Each number is 500 + 25 x the weight over its row's rms, rounded and kept within 0 to 999. Layers, rows and columns count from 0. Numbers have three digits each. The size before them is the row's rms in percent of the matrix's.

# q: layer 5 attention query, 96x96, rms 0.219, rows 88-95, columns 0-95
# k: layer 5 attention key, 96x96, rms 0.226, rows 88-95, columns 0-95
# v: layer 5 attention value, 96x96, rms 0.204, rows 64-95, columns 0-95
# o: layer 5 attention output (transposed), 96x96, rms 0.189, rows 64-95, columns 0-95
# up: layer 5 MLP up, 384x96, rms 0.221, rows 0-28, columns 0-95
# down: layer 5 MLP down (transposed), 384x96, rms 0.219, rows 0-28, columns 0-95
q88 109:548513535493486542530483514503519498558495519486497520526491492521533499544461483497474459504486552450520484539534518521514495487467536485481465477532523509504469511483500535504491497513534491501468491488474526467497473531497489523515464537524530500516490516455547503485496517473506511449
k88 099:489442497462505496515477527536521497509477539526504473524505501484468473509509506455479488446538541477526540508506503499536482499450538494532494505521514503507498472486462489531462499466499527527509484544461503494533522503497477476518513543479516533509524478510501512453499553503539488500
q89 101:512481524533524537496471538493483526479554520434509506509523448513514464502465459490492504472496494507544524517490489464493503483515487517497509480507489491493531567433449513491481493466483485492492536463484498501528520487467535486488517536483476474474507503485469518509489477525514501519
k89 093:510509492488517483500524455524491524510473514470482530478501492454448481495491512515496522513534459509532484511543491462478453506513506546478540464443497495475480524485503498500462480558451499471492522494461548489496459500469503489503496454474480524514479492503494482497523508496473484460
q90 107:465515506484529499492474485468497509521521505482510497513483503471519537472480487478505499474507492495498528486533434530487565543479524503479535529487547538530495494498453506467456479492483496504528489530492549514502498478483500451496459468528462519483535478478482511509502542492486471461
k90 108:490491529474483522511479463537485478487486539506504502514514515519493514485481533537522495491515488500459487534449485478498540502461480519530489505448502519456498559488522503539450476472507527454503529501489497540509493474506500546486500497499483503522493536511509501500543449530546456517
q91 106:484502491500485465508483513504492521457532557496501499482462474520500490514515488500517514497465494555496500503471513524528505526472465446495498518501521467475462499513438496485570541503508536466501476497525492523499495484481511460501511492559514509554514505491517494516545548493467501496
k91 106:454512476517520513478514433517483498510460528499465484492478495471504499509478525525480520452476537516498471453494500529516491544500465529505534501514530524519533487500507524483467446490491451516487542483540470504519489502521519501510539510513472499478498460519455486469502477464498532516
q92 106:465488487514489560517512497520506489541509547471484497491506487470525547485513502477463460506495486484536514479514506507507516513493465490500476496463523558501505522518495497497486496500543518531462505513485510460543488480477505508537529531515486486539482439496464482524436540490466470499
k92 112:513471513465501509508534498476489491494513498523487535490468480527498491488528516557480516507500544508498464514512469501518454492416518504539496519473501527527546513460530503504453507508530516512524485491486485474500490453479491522520501477486466459526508475480511515506513550443489472521
q93 109:512491508534549490486513481496498498497465488515497527506512431458512501523472488512458532480514452490523545517519481507529511542538472536483471483495496555518464531462484527517495517494474525483465508469507508457461477478490473518490475484514527516484496490486511536480492492497533500442
k93 108:522465472531527483531509475541515529524477523477479532509507532500470476482478497487482502490531515507474509508481511499497504495452442524512492485494495486517518487442505485480527482513544547441485485520503539498445525507510467493487498525505470526472532491443479477475513478481518466539
q94 095:505434504542531533527513521486484524487448464507502533480475516467512490509471543529483504525563508516534500464489473534537491501516484526527492491463509460460502455482477543499451491497528538493478505469532518491507500523501512486510473465509499487507526533513490487519500481470499476498
k94 095:502469490528466484541506510514531494552526513471471487505478453469500551507528478486453500515480465526477521491513507521482522519472492480539493485543500515494519500491530486521466477506528475445495512518490539484479525478511488507503496533571481483468529540483531512547516507471517502492
q95 104:479481492482503509475497513478499495485481479517515498488550523458495517512475490518538516525497493537508492536511491492445491488461508520530490520536517538534491514522550447471499520486572506464515469493461518493478521487519475477481486550459538462510518489495514462494466508525484477468
k95 111:517514485499452544498491526481487518516480477500511508450543456526487476460482520454501552518521515513512500513469519498503526482473515522501430487494470515550474533532507532500495498495499534525543495502535486508492498506557478503492472506516501451488493474527493530482478508529471535522
v64 080:460522491512519478509493530479485455490511556488535490508519486471529520487505508518533499539517549481457488467493540529519533497485504501493528484484474453495505483474492477547519484519548524475510505536453514494517472512533532514530534504480528530509483471450535533496511478478510526513
o64 091:483452493532544531496504497490544481526527509520497487452489471509469532528487549491542519507546508509451519491473506479518500517542445462500506519469478522518504498549477480469502455526501484511508499492463493525448487509505505486522523485542496492480456506492476480497523535502481473511
v65 088:510467529498487542488516478478487511528507502537469522476477460518502465487541442471531501488508529466480526539529432506480514483494543516520468536511487496476514496457502479528469479488484514535513512481509495496507532478544521481503511544482512482530527443523505533496520505496507503468
o65 097:501534507540484488500512484496486499499503474477515515482496557505489516556461479494447471505536535488512483470484515524515460509513461538519497446488512438481505483483494467475506542518499521421493477468522483501487498490505497470504479482492519497541518477488522484555492505503473504524
v66 098:505507499473467502477528507486559472499493499528476528521494531518533537474513498505519483492507452485526482519482460476476575497512492498476487489478463500534462477463482511526473478512537501525480540442472493486500514520513548502528493530544501494515519513490476508478462484506526466470
o66 102:520446502503553485524526474477458503485533526516520503475460517522483539505494447477465496522495503496480466484488544484505469524470515472489472480465489490497508511535499509506534539526544523480503510511513521472532469490467457471555505499496524496526544513507544494499471470488482523495
v67 087:535539527478535486466522470503476492487513499524531503465505480444505483453490472476485477454500574507503499465525490506503468520528525485501488515504481483517507485490504483503533467529490511501529524571508485501525449515517505507518510506491498514516544420469507512497496525493498495485
o67 093:481463524539507476505455517485512513526462512501510458509514498529490506489497524509495526528517514568503510512521500539474552470565471540536527503515515479480518441525497481507507505493487520486510472490464486509484542512469522442487478487532528475474514496524500523506495466491462513498
v68 098:504499492455516508491482483510509450461485487501472521494492476486505489526560468506537511489497522473509536497528499486512529524543490541515485507488509553483478501518497495492508458521523451466510559515467470512493513555508533549499492510494475510527502496431474527499496453512502512490
o68 097:550500493478483483495507472476508559526544463555530495540453509517480540495507498508494536472520504503510466488504520517493481498492488469480485481499466522542534507500486523520490463534449504512512524499509479475467496532481509476482489459505574460514503461529515516510504486506475524490
v69 096:563487542535448522479489502450461520531523475464482443510495535533494481469498502486501473505528467492484516544484475521511487515489526496490477511464500494477517503488518486493498547494538509515486489540484543482486489494500505495490462529504473520467478540490441516502458493501492468502
o69 107:490478500456475463516478509502542458474496509464517518539516517486518508491505486450472477494536487503484529506511486508469518499507517490546499458475519529545486500509503514517543495524528504518545536485491484475511491458512473527502509486447546482500523512513539471515537506529540489562
v70 100:511514394471466547461509519471535513510532511475502540505489526478511507511526479518524479494508511514507482509482508467481502501479502487473506520458475524506493521523435492500482463552506490490491492461490493506501540526514478510504484521470536474515497521475475504465531467512493535511
o70 106:486516499462511469453479467500525446547500492509496476513486496544552549516482498486498507537491496497519497481496527521512456516460479488480451545469505523482503508501498503535473484488473448486487501525510490490509491543510507452521481493467466465511502447513497484476470500459487488535
v71 083:505496516447492543507506496485481522479488525471472498512520481479502476464517503528538509485498571474473451492497508557537498453512502480510510514498472514485428500508502511510499519496484519465506504519477506476501566532537523481501486530509499512497502512482439477516545526527487506515
o71 088:519497467509548472455461481517485476518481539473488493512503516539480525502502509493489516504510538484506494500509522531544504507537509495490499511502475498481523519477495531518471478556488479456544483448515475447475477489549464486482482461517492493519509479496486506467519498538523443456
v72 085:469537527515434530487487499510499486500490469431498488526530520480544469494515520535490492492486462532474512515498539508484500481487487499573494505498491530478495491504501543494451482493530515471532478489473498500511549502533505446536524462497492464510519466479519501493503523509500474487
o72 098:482544541487545485479476488502511503465511489468530514490466478468494490484519444476528550460534515495494518521452507542529506515468497512551504530487517516483515521505520488476534475497497480517508485498483509499489467527498491509493508490505519509562507474562431466485495517499495471496
v73 091:537516539503496485464500520488484494530452551557516495466517509459466502488483499480497505471499487469477523500531536498485492483465478525523491489543491511485490529518515487471473517520528501473505519528511471468450514464522538487520520523519489528483494484551486517568489511521547484508
o73 095:480476469517502504485504508526505508458512505489506488502472488497474485488518498500474449508508491467482506558457455531495515475515554482486495491507486432473526459547512548508489529517490476517490463500482466481488471501476555526471474459503507455527538492458509479498509497492479523488
v74 088:433527504514502459521529511531460493512488475504504491488524508510472527456484506514476476457520456507514486509436563509501510509515496520488523472518514481511512503498510508460464528500497548539515469481518508515449498493484466503475487524517475495483485475508503517534466498547542536491
o74 093:473494494510526468520475509500493472500498495467501493467510493447483486500473473467548506513504496483506483530450454481472491483495519516461496509496546502495474527491492503503474494438517499545508489494519481498548471444465530506483497525528573486499500485464448493510511453499481485491
v75 087:533508551508515477499467491491494504429461449481488543452532478506532518481506494508496494465496516491526525504487498507498522473539497525541515452506478474467484543497488510490553530507497482498524477458483509471491492515507474546494445508486475466475503503531507509516507484469521520524
o75 095:481495489508456531498519523492522561528527511472461481515485529538515464511498467499496489497476491504524476477461488523512504494444529538499534510508473544553533517503455511477512521490497487506545477473484517496474515471513471463481505469516541476497512510444503485447526481498495508502
v76 088:541527502508493503510523472563482521542507473499500535506528500504488510514514545453482512475507512500471506489446509478534500504494507542524495489502496486480535498522477527492472490463472496498461510496510517535499459494508488518491451523533450491435490459498519476486525523436477517484
o76 093:499493457457508534488508479477522480468435490511538487539477492463499478490488435504515484519439500496521511483509455519479507495529468487505506478497494491559487447463487471463504531502508487514505497492499468445515518499511476496505477473527470493481531500479483480507505478450497491474
v77 083:525515475493487510498491485546455489489527518518462481490495511510505464518513506489485475526466504531530531467494472529536502502489470493521538454498520503499525460537498448485546465504545489471508487518477479537486514486502527511510511514506466526484476551520483483533497511561550507461
o77 099:520439516540539494515489512496509502478475460490480531476537479471493512508528485529519503429458483461457483518473519497451526494474491487530500525498491488521517527495502541523481487491430480515511500516503482458520531493537497480511485448474504502504505508455498519506490527516498489533
v78 084:446490507475493506470491514537532455498534485496467470487531499506497506543523488480475477511502539445523466505520499481473513446573523460482519515467533495481489539475453487512502494522531501506504512500515459514479504510496543502520462501495465496538518525503537508511506487492540507515
o78 096:509483513478501511548528467519493521506512521491494480496488525497487520529504485550496486480526472496508500499487509471467555526483492476499510520510483522563543485478497491478448471499488497441488481498499489521512501489486485483482536519550521494563512482499500543535483476561505553466
v79 078:495488513488519474504439498474530466470488448529533499466543491488459511501527474491510519506502486515530485508499473494509497510544467537498488527478516520503482512517519465533482496497507474474494499488576493499505509512468486492521470539474517485502542498518496493516560540527474548453
o79 096:500514511521472480480478537523510521499518498518490553509501546546483476503503493506512514478514485536533493528520541496522486502540485501454500521498486494520489489464507542506515537476472519491500522519503508490465527481536509510500490462582490522505462487493496544502468506453555556511
v80 084:511490527446525496507469455542466508504489480540550477523510451538525457487509501491524511479488545529475509458448502490492537526479486525514495501557458522476510464505515532489492540502489484493474504487520476477526518498494508493544524465507481523490522502468484506523473469521495493479
o80 093:518463513529475495498516493497514516477526507468541482509477500508498496480494484481507537481482516476513494528493501550555507481537489504481455521510496442514467529497497516484512491497454539525534522493512531532514539544493521496477516516492536469499445537506487564539546509506529488485
v81 084:498518472458498462495504500524516458486491474523527505437469466481502539535500548513480470492541519510529501527510500484494506505449512545509514489518509518454475500512473529501486473531464454465532516506491451509475507541501473512477540512538515492461483522489508498484475505501536528505
o81 094:484481489577481463464519530468472503517501464538514441547481514484487501467498452534462496488492480524511500515485463529511472535536475456489504543517443538513514508510505513519484465484503483547485475542500515508524478518489514475498514490511537485514508506489510504510485525497509490483
v82 082:484501504477464472529485470531455471452520516514504473496526478493484499497445516531453492488512455485532524496496495511506498520482519475508542502523558526504513513494532539521500548523486510524460488521513501501503509457527492504497545489488452488521424493516480492520503528465524506509
o82 090:519486540526498540530485504459532532476498494461532460535515443501481497479493488505528488458529472469464496500485475457504508530497477506480497496508515502468514524492520477477462514469568464507482537502511503498515517513532478503488517496493481549509523501430497454514485496515507475479
v83 086:489532549472510475507484482520524468522496523514550458492533473509502485497483463470489487468505496449508496510510503455479492533472490505486495532495476559513551505534515470477524504514524470520521462438506486535520511469506517507517500503476492486467526493519553515495484550535512502510
o83 094:498511575520494540480518477497496516507475498491468531491486498510511478513515424493488505491542477547499511541520476482537476537506482498517468512491523433535490498506505508478493514450499473464475508509501488526503545509477552509504473481510541481493469484510473488514536480506502540493
v84 088:516491479549453511521497430531549500473479489517530512483478478487475517494484495540477462508504508505512514486486510500472448476492488497509540539489468523494504472482488514469543513517472547507492478501501481510495521482482469455512493485531511536525493547507552492552523499482533479483
o84 099:513498470490492517480491512501469513504471481448494491490487529486525510491529460472513457496521456495536464516469482492539556497472457516533518522522507496474490510532507517500485497460516524486519484589541542516457484503521540513489508515482472463479494519497484499492465507511499538487
v85 079:505508472471512506506511485519471511455516527551560500490460466487485495519533466532495489506483510492518484475487533497498503455478515500508473494469520517441518480529515555496554523509518499479484530492478499491487465519529506530507525448513473488527538457451474523489516506492505462489
o85 084:554461483490495515519471492484487506497509521466499516484517497498505493469504499468533487529486496491486466477528496520487520568493457529475498470502491471515501526518466446501524448491493502520466485503501488522461529563506554505504510479482539477538458500501505527446502479504492470469
v86 087:506509487453503486517482482493513441512550513511471519462499470511505506490518528494525502497522511497519439505565508461481496472483474499495470495495485513456537512480509530499536499493465513485481506510474498539540515536454506485521432524522458468465475524485529510522483491522499495484
o86 101:501471489493514484470510502493415554485461469509495529495482509529544497525504464457507502515521488493506507519451509529510499564523460461490524473527514530555514487497479518483503495454493521511494458470494467506531507509484461513489492512475501488500472520518500491519465505545482507511
v87 079:510495481494523491517490517492468497486526499520486509481506503485468467527463410511462479526485506508459483495527544465523552535536530524518482523464500497527505484492540465544504540465516517499513518501507485492497483471470526510500483488511495482480523515529478475461549527487491477460
o87 095:532522502484480478503486495494511520471512537491513531509512502491426465493484537522547508551455487519504485498481479498456493521512463516532491517537526474521484485491521534488466539523503513510439501495498472516489469490489456473493446483496499457523458498491533492492502494460521511529
v88 087:527522526493508488520490492502529490516540467529507448542496530488521512490475529477481495534481471503515489498525516502534504468485529510532552457517515498515503520537494469493499509455516492495459502491489524522514521475460503520502527496555555450498479501498531470526516548453535496471
o88 102:502514523478493533495525488502520512472512523513463549486483511462468486435481498493471491471512483533482505514491474480515517486474454505505526489516506548524485473506542513496498501495476499549510498505504484457535521523530465484533451518530468549511477543467518549473478529473507509478
v89 098:522485549498504462519518537515479510513494523499513475475491450479494495510479532488461486550499473522542453506488572488521493514535508465464509521490523506533546530497523495530480515502472504514458440518499497532503494481496514459510496525511509483496480513552490489471529493480488541517
o89 101:447510489511508540479487470514505511492492508503461497508490507530507481485492497540516502517508464462463531528519488532518490563550500501556491527493532521498462524497555520519488514470545498515476514503524519523490520481518471516466493516552499492476498486436532467530487496474503530497
v90 083:450500519469488507488541522525512497522497513532536521549526504529565476487476522515510473504507491517487506447466515506513484520505528458498534514486508473516464510530472525468462516516478475488490460525503469530492507482501474561502526528550482512463498500502488467480534507541509494519
o90 095:488467492491528481457486512492525460512519511524481458556494491465516516515554502528492529511486496506470499517545472470486541505495520535498474526471530459505470493481508507503477488501525521519565490482521520510564510573516478486523503507530520484498524497479459503525499523477507492499
v91 079:532530507485438504479521502493474485495519517462497514501503481523471486512465461499456512535521544541495477517512478480482497497444526435508483535455475479510504492514505478518493463481533518463532485475527511499460487498481525529495543479541495510527485464526525475502528490532515500498
o91 091:479508491485552474503462503469456477518500531513494495481505503521480504527502494507511479494476505489495509512485500486499463487526444527512560510542462487454483514497504512493538506524486472525439487536475462522511492526521484469526526462456491476525535488465452522513529531485497540493
v92 092:490513507484503545459534534528515520494528497483559534505494491477514490481509544523491511473518484508499525529472544480514497454485495485510458482498505470498485538509469521481520570522481462474497518472504499455455447514512548509534515517508522456521522495523508501487510519517489529479
o92 100:486487503499506481520472485512490458478512506493483441479465492492510477462482471511530486518487525484538451530550476517478490522463545506477473486498500527498537479526555457468509505516476458485522481469470478537515550498509485512496529474478493481530486482450507502455504499468482503506
v93 086:488527476504491472500528468469507536513501456517519516481534541511534474459489504500510499511510488501450514480489478498493514512502500455549562501503496505521499467454504491492503514508512510484430509506487492466470444523458503493568495508488494474559487505485513538500510518503470525505
o93 092:483491560471479497519481465505504450491512508470518498498497492553477504487558526504524491493465522526506483532482495495499529488505487491484511464514522529463493495569505503446545520494506505478520530503485541494531499502479512466457468442497460525491476480507481492531464527516490510488
v94 094:507491508485466497494487469510506503465517508500511490531499522470510495494481502498488511501499511456492473512507481479497557506536535492521527483496508455492552484500573461488450484517521513490511430506469499494497544523537495470492507519470553519492536540525468471497501506480496559518
o94 104:456513524531464518520488504473484467531468506493471474487492501530462497506490490517540453502515525495503510472506530517538494495499466523507454511451533534519515508532505558509466518524499478504516551513481489493490475502480492480470441515505519519498522508470484545526499518543551468502
v95 113:484531524516477475504526499466506504501499522526459535510488521495533481477544487515515542522534524498443513481469476493520504474492489523548514492508487488503544477521470520527544507497505491455508547543496508536454497551516533525522484509480482502469537500454519514501534465484470512490
o95 106:467513488448538496471499500471515495517489461528552515478472500504465471503510534534510491510510529515502514497506544473488547514492499461530501494499447447519468487521474475488535493524517504508559468497446490476505482500505525475504514460491501514540460481478491516471511488511489450526
up0 095:481502522460465496534472487477512518511533505526468495507472484503495503474523484502514489530477461481461528491484510475511504481505473522547503491491571512498483540506527501527489508520477505542480560483498508538448498473507534511515480490477467513484459499495518468531506445482502473561
down0 094:537494475552501503505494524485493526447474481494514475504490535482514541509530503500513484515525541520522469508494541524495494482516481501460511474506500502502531470445473543542492568506512551518492517537547509512496513480506517489543512530533515478489494461525499478453504503505543494495
up1 097:505510492532489488474485498485488526509523502526523494530507537517504454507462498496480469504438527531511468457482530547472475491462530511492469484525478527487486522485497460535464536555501514479461458502501489523510509530499527482546459486454509479514490542479496515491493530514485524484
down1 104:509527489469498536528490493555532482483481452487537483473478503463512486538474503521504492473560514484512479473493488527491515497507478530466485476497562471512445506497488486479499539509545525529477516507501529469511540523485485457513494482480508485485536474472525476513515492497507523444
up2 095:485502511507529508465506517513523474520546486483476449498494519513486495494510465482456523416467512491493523501553520474470503509505554473520467518467486461540501551490515515479528515548521530520474494520523507518517505507519513506509501484495502493484495505508530499468510435470516478475
down2 094:525492531558555540482498489487517474494510465551495486508543477514549493539494501492526529484481468522516516521512543504488478465522487492508476524488501495489557483470521484512522517518461481449512484508502481546481501463516498449514521506494453533519493463487493541500471490491508494489
up3 086:461475515490495488470522485518512447517509463520543470514492531519522550475507526484495460580503506514503491445541488473556504524490505487483496484498482512472473521505475481503528501472540521486508557495523475484489493482480538512460534505507473526490480508465466498512490498524519501487
down3 093:497520517514467501518475526508547499517493464507493457524519509483486522480486514507445444459520542485479497510511480498491527501472486491504525487525470541490504562515525513506488508485488493484509547473466565476491490458527540496521517540496525459494538491523497472456509484532518497485
up4 092:463549487505524509502508473497415504466530505485448481527493514485498535455523507530494462478478479461521470475498494529512487471488516503493480497481478502494493506520498520524512515539503496514508524500505511502502499554504515528479553468485505510428520510547484487471496483469497541472
down4 098:508474478496493490532512469494461518437501549473491502520519475498481491482508484526435496484424500499486512483513518488494510524460518502491524483485522523516541519505539499488534485458488526493482501498512493492520481515468484475547464535522507491558511465512487484510468486536502445511
up5 098:504497483484555498529502491442503508525497443514469544486487519506530531487490475520464493519507479510489510486432497456527499520472562468497473478491484515483472533489504479480524503518526508508480483492515473499539464479529484515499496510522517507479465469483493498476506526570496512546
down5 103:498499486482495502498505522475519524538504478519515460553488521496509485479490519476481533495504514501485543524469510496534493547484477516503521478518491510461508555526459520464519515487482502513499476521465503512494524563495479463518505530535540472450466476527464509512480489570507491467
up6 088:521464532490475436507505528477478500492522484539508530526531473542486536510481516516517445501504525484482466516528484504471488511466502506517493501520494474511485531503498468500483514502482587507505542501460491468487515520488510548526535477507546490483507505474543486530521498542481503507
down6 087:502495450505442535486489525504484463460515516495465494466492475458529513508484527494484496510525504502498540503504510501483507478486470502492526525454545503441507429478469469487486528476499461527525519498493520469521550523532507464482482477504480512482499525487478477498482531477534512469
up7 098:514504476529469489485523493559530500476496498481496475514482492491447531495502475507514520552484476511545515485516495514516533481511516500464512513525515472485546496500484526532462543512476492499453463536506526505520510470475511446512512495471499501467484563505491523468486530468451510530
down7 100:538536508498522449515547487456477496500510503493477518565517512524447476452532523448489517541482498490496488460510532512527486498505538506510535503434486482479497463498499504461496495501483489492530546523527465505481490522465544507485521477497507485526509513490523493477508528505490476491
up8 110:461490444532474494468487519480554514510444492470480518472494447483470485495521492511529510469521447507515517522478507476472500497459524479531525516478451537512544490502483567483526520492501489501511536490507514483549528527490526491496503503501503473484503489511531499465497518471479479516
down8 109:549450539462470555516486507511511505519520514519493508525516514486455513489541500509489509514530549445472489485546499509504491484530500544492502521515517490476517462481486459467507458517500510523526465484527447500495516493488520502515524507471476503429510539520488494533514515506509488512
up9 097:469501525506512487496484498547483475500512536551510454505507454473528452483530470474537531519473532510534521499471456535548501471507519449470512541513525494495513493507473478487531483507509526495478474526521509465487512497520487511513518496501502495505479465481501436490515477494442514482
down9 096:492496490506492465438501498536513513528455520466532515530478504490502476499496483470504484536528533533516517516482504521477522478509519520499551474480494555481462480488535550502480518528491510503520495550499478496430502498553513517501489517484500517484475460505494475462538490523465486475
up10 098:497499521491570438496474505499488501516493483496497473476519503490503504480535520467457480487513493504461482487533484498536493516509528528483479481542506443489536497455450489460483532486453526521514521524478543481496462522501495498513521507472497505494530505494447516502445527490501520474
down10 085:480524477494531441507495510530510479534497487526498509469528507522515482487527547493518521477543515478478474490475521517560508516492513481482505528530487478526505533510516506516488524554505481528483472555491515522465516504514530487556522505536510487561534473483542490461486475497512494510
up11 097:483482532500559502440506505472466496521484474479507507504510565507538515487471517507498496493509529520495450527477508516524497516509566482509501464432458508465471521464492502494507523498539505536462496548486489494499511506480540521525529505528490476504500507488511510495518507547474496489
down11 094:527500463510503514447506514489486500488497454519472485514532514502484488502473472528524524458509515500521525482527515533537521498525478493499520477534510535490524498467524502524508479488473502447543516510497500495483535527461501495472454479464516506411476491499503516477458530549487475517
up12 092:501516478518448515499504435552521465478528494537483472491506460463496504544458481477488506499499478458491531495506500490474521474508467527485473515469534492492473534499545526522497513503487506539475555548504508460511521481482489433506490508504480511500507537507518475476517496488486494514
down12 092:522497470497497488510495553495487470532468522544540491544430524541522555494497483429529469512527535493531495468515518511545496458486522504504515504534472523472492520478477466519482496490471467514478508522510491505489477512478511464494493453508527477498512517484489503500509513473496472501
up13 091:480482493502450470486510548498516512493500544523520511532526500456505426509479517488474507514486490451448519505486518533510486483532538479514471479565527490496474476484494500537511519507501501461498517455469490496526509523539498523505515485478511494516518473524503513453507513544452492499
down13 093:485484542518486478505478458494496504492501482520467461518515495500445467497491531500534461485561469445456527529500506440533502488477526500473468498521494494489481495543505491484477528495491459466476479454486502507460480509476499490497461498462504483474515471532518488505481486472489530468
up14 088:545464485521527494507508487487500493547540525534453490478469534535497499516471495530492516480459479485509432447482510481503515525511534489483515487518455540523455542504484498492495501502462516534544482467536528519529472499500481507516511482526484539483506501501494488501492504471501450485
down14 098:518524509517508507536440525558488526473486517513532452501446485508520477514520523460498518487578521476501503483508526481475480483504481504484525520520534466483517508491515513484467502488498449487506507516450469475537505527470516507486487525492491537502492513489477474509492496462507494437
up15 106:482501494503511511515496484533500506509483532501509506523481521546505456502511480544510501546467496501507523486461494559495442511490465505506498488504467511540487451496454519483521490563498497469490525505481471509472513561527494464490525482540492553489490526550509479472494511487521509477
down15 111:522486480522493499483505495508485519532514511514526500458484522517445557513511466504500481508508516500488526548526502447485512502514492526503466431468511486458505497455488514527500475503461546529510516497506501544469469484506507537521464526495529478486500530476555468515489492538508480531
up16 113:531512539496507501513515487474506491514470534490542477491490476503493477509477512452477488523491515496479488480523504555503520478501511475501460509471530542505530485496555481494441503477453479540492567515495491551481510515498531521480523505505471494508476492497430481480496495482508529454
down16 106:486443492455511506469529499503519473487510509494493507517539489473472514478505504518520508510494499444485510484510484488488496510489528503458527457490505485500484512566514497540526474525460505495462500541496485511525507508528512498465489446504504495540490474509466510497446509500404508496
up17 101:525515497481476476510473471484466473534530510481539486486522473531473502512560475485477538522491473556474518498509465475514463479488500508546511491498505494493473546472526488496476484566521471498483522485491512490479525486471500513520486529448545520504509483507478492524494503430494514512
down17 112:502498520507536516543474499487481495518469471518481476536511465520482510532476505502509500499443485542509494524493481449533462528522508485477459498525479499507492510507448445530501522574477493510524475519508460481509510465482490477486519494505513550503503497524480543495509489533528485454
up18 102:459501519551497506476553489545470484534483507499485462486448505470544501509485488494505538491472547489497540537529511495474489478508495480500468524519451505474500521494500483517500511478518526510472479503482536527511486487460474530535506525529563498531524503515515511493544512482478534529
down18 102:462515465504491522501481497526485531550447519458523455481496524472488500468528496539488517505505479508454510509528509487505481493461458531526476496538440477502521497452504464528531453447508513509487471502526518480501505521473520493523473488530502498493527530499508507488444501500495474508
up19 103:520500533559455470508525486482487498486455459476454511507507501474470463467494472546514519480481470501557537472490491485496494516503511503478503509484496503501505509501531506515438517497558509498477467450487522517497508544520492491480532532547475541484527521503509539486503497528496507500
down19 102:505523525493510526476498478498527517485504494488530486473460468504489526524451537498488552470485501530499505491499482511516455479490496491503506480516486435558448524462487531472494514528473499505500468496481503523472490490495484568484510504517467439514463545509494517478531511518482526521
up20 112:494538502527481492451438526507516503500494499484477504474507485493462515526520484471543493473472507527497537485525499552490484481511526515493561496521495494523461495488477490524447501495511472510468546465523493498533560494545520508487509488475456484500506488503521448499539523503482505468
down20 092:519466469517542494507522520490483518516515484563512496487515498567505546533553489528537566518487522532498533507517511477537451504482528493514484532496502497504480501528512517511499518502489492503495488549501452484472540504506498496504473495489481513577477494491478482506495501525475479515
up21 108:487528473520487503470485479537494544521513479504456464488536485503471541483534496520512457489487508505479490514474509496486521475519491488539513544507468497497501480485451536510495545521503461503505515442513475484518488533514450472496496505471518523477483469446480533519485505442459508512
down21 105:490503494473555503509482469504520451501522558476512496510479492449478487506487454537505521463475492491528507517500504489497463498510498507512495520504556455465470496461529501488533483487477497520505521533523485448513486532508461493532518511528496516541531509517490464561494462494507474524
up22 097:519561436483500484520515467469457482467517510496528504478505524528498499508488511522484502510478514503513523460488501499465520497520508484468470486532480505527499493465521512500519476526524559506497537503436496523458513490455529540448519515521557484487480492481512523492526534511489506505
down22 102:546534546485519495498501488483466562496512503536517463534470464488504511492538521512523481500521464489522493512440499512489493533504507485508512527495499542490493504545466504476481463466523490489512491541446485485532460503489525470464488500529503509472523495506497457512483495476565508494
up23 104:476506526518489485529531474510499519511538489524487505480544501508489455485538535499486484476494464479479483499447537521500504517467438511508488497466454559488497520519489534508501517449503533499511476483458489473518471497501541533482470492475522536477509482477511520487474482512497523557
down23 097:505536487499519506449537505463499461493465496436499481480512487505538494504493511513482499452530510468481473521515531494493498493463535512527520497497499509491475471529507474477559528543552481481500494511497483472484520485587506507497509470523511475505535503485496464454529511484500490495
up24 091:464503498474492531495473524499529514517485493496525468469479500466507456473494533533448511474447508515485469493491503490527515526501515526462487482470517524543515500505504522450526502513511524492507484488539473463538491520520495539545498527558476539495499466454494465485484500513540499529
down24 100:476446520535451569496535513527522536505500520526468488489502474497514532517520548480502511474498534471482474513505494531556521526491498524546512500490511481503488480495521489505509501517463466528504484527503494501460498504530515529515471498499539488501522497516518457530479537555536497464
up25 093:523524474508493514470500523460487488541472506465478467486496505508490459499476495495494504509508483487520501488517487487508505507498520459486532499519539494479482537547474532504513536498537480489501481485569525508484476512465515475477513557516535503511448532548556457467511483471473493535
down25 089:462480474472520499520549489508515527471522488513528466482536492496519528491486497493479484505509482482471536520508483413521447488526506523540460493497518538460522474465529492508484535497510490509462490497473460485506495467491480495516516487497453460527539525473484482517500526478491465496
up26 097:496494562540504503514503478516473520484500523494499546513483476515492447492505518536512454488490464520513485440498462514543524511508488489496513513520499491479502514521477465488527503518508485510526464476471475506527451450505509496436499532518521472473495540512491509534505442479464489503
down26 105:518502506489453470498515512496517496559483524523505467491461522519494462511412508533494535477489514464472483527540490527493481531508514500520548484528479485493497525474506536526495541516503502509444512488488533480507486532484504472504497489522486509489520478493466455545458501484508531505
up27 104:513488514508526508552511483518460531519535515476535531499508539511538471496516478547487516534511506494503464465517515545491479507494512502476456518496537464479518459502484472502492476518533488462461481490493499473489465500467550473505535457464509481510447503493514472459488535511524500496
down27 104:500473537499452528511481537495450561502516486513510488514494491484520502513505494520499479480512493525474482529471516508479496481494453470487492509495471511504530477489450471549492475525474481508471504495489512498515529499464487531479482522501469419489490491528452530491474539516476460455
up28 111:524508535497493502491464538571514479478525491525521496513483531507499514499544517500500501527480517507486567510518525532471498505481469542484500485457469535518480501499487494483479461547483538445507519458536521541533513530483523518487518478469487492494496490508514481562515519502503499501
down28 096:508483503489524521507525458490517462551527517511508448530506504540532581496512472484528511548541492506474488546504510479509508473456520485510528464475475483524479510511520472524478469512513465436498514498502502524491500514491512524530569518517476480497483503530491489493496497511510501510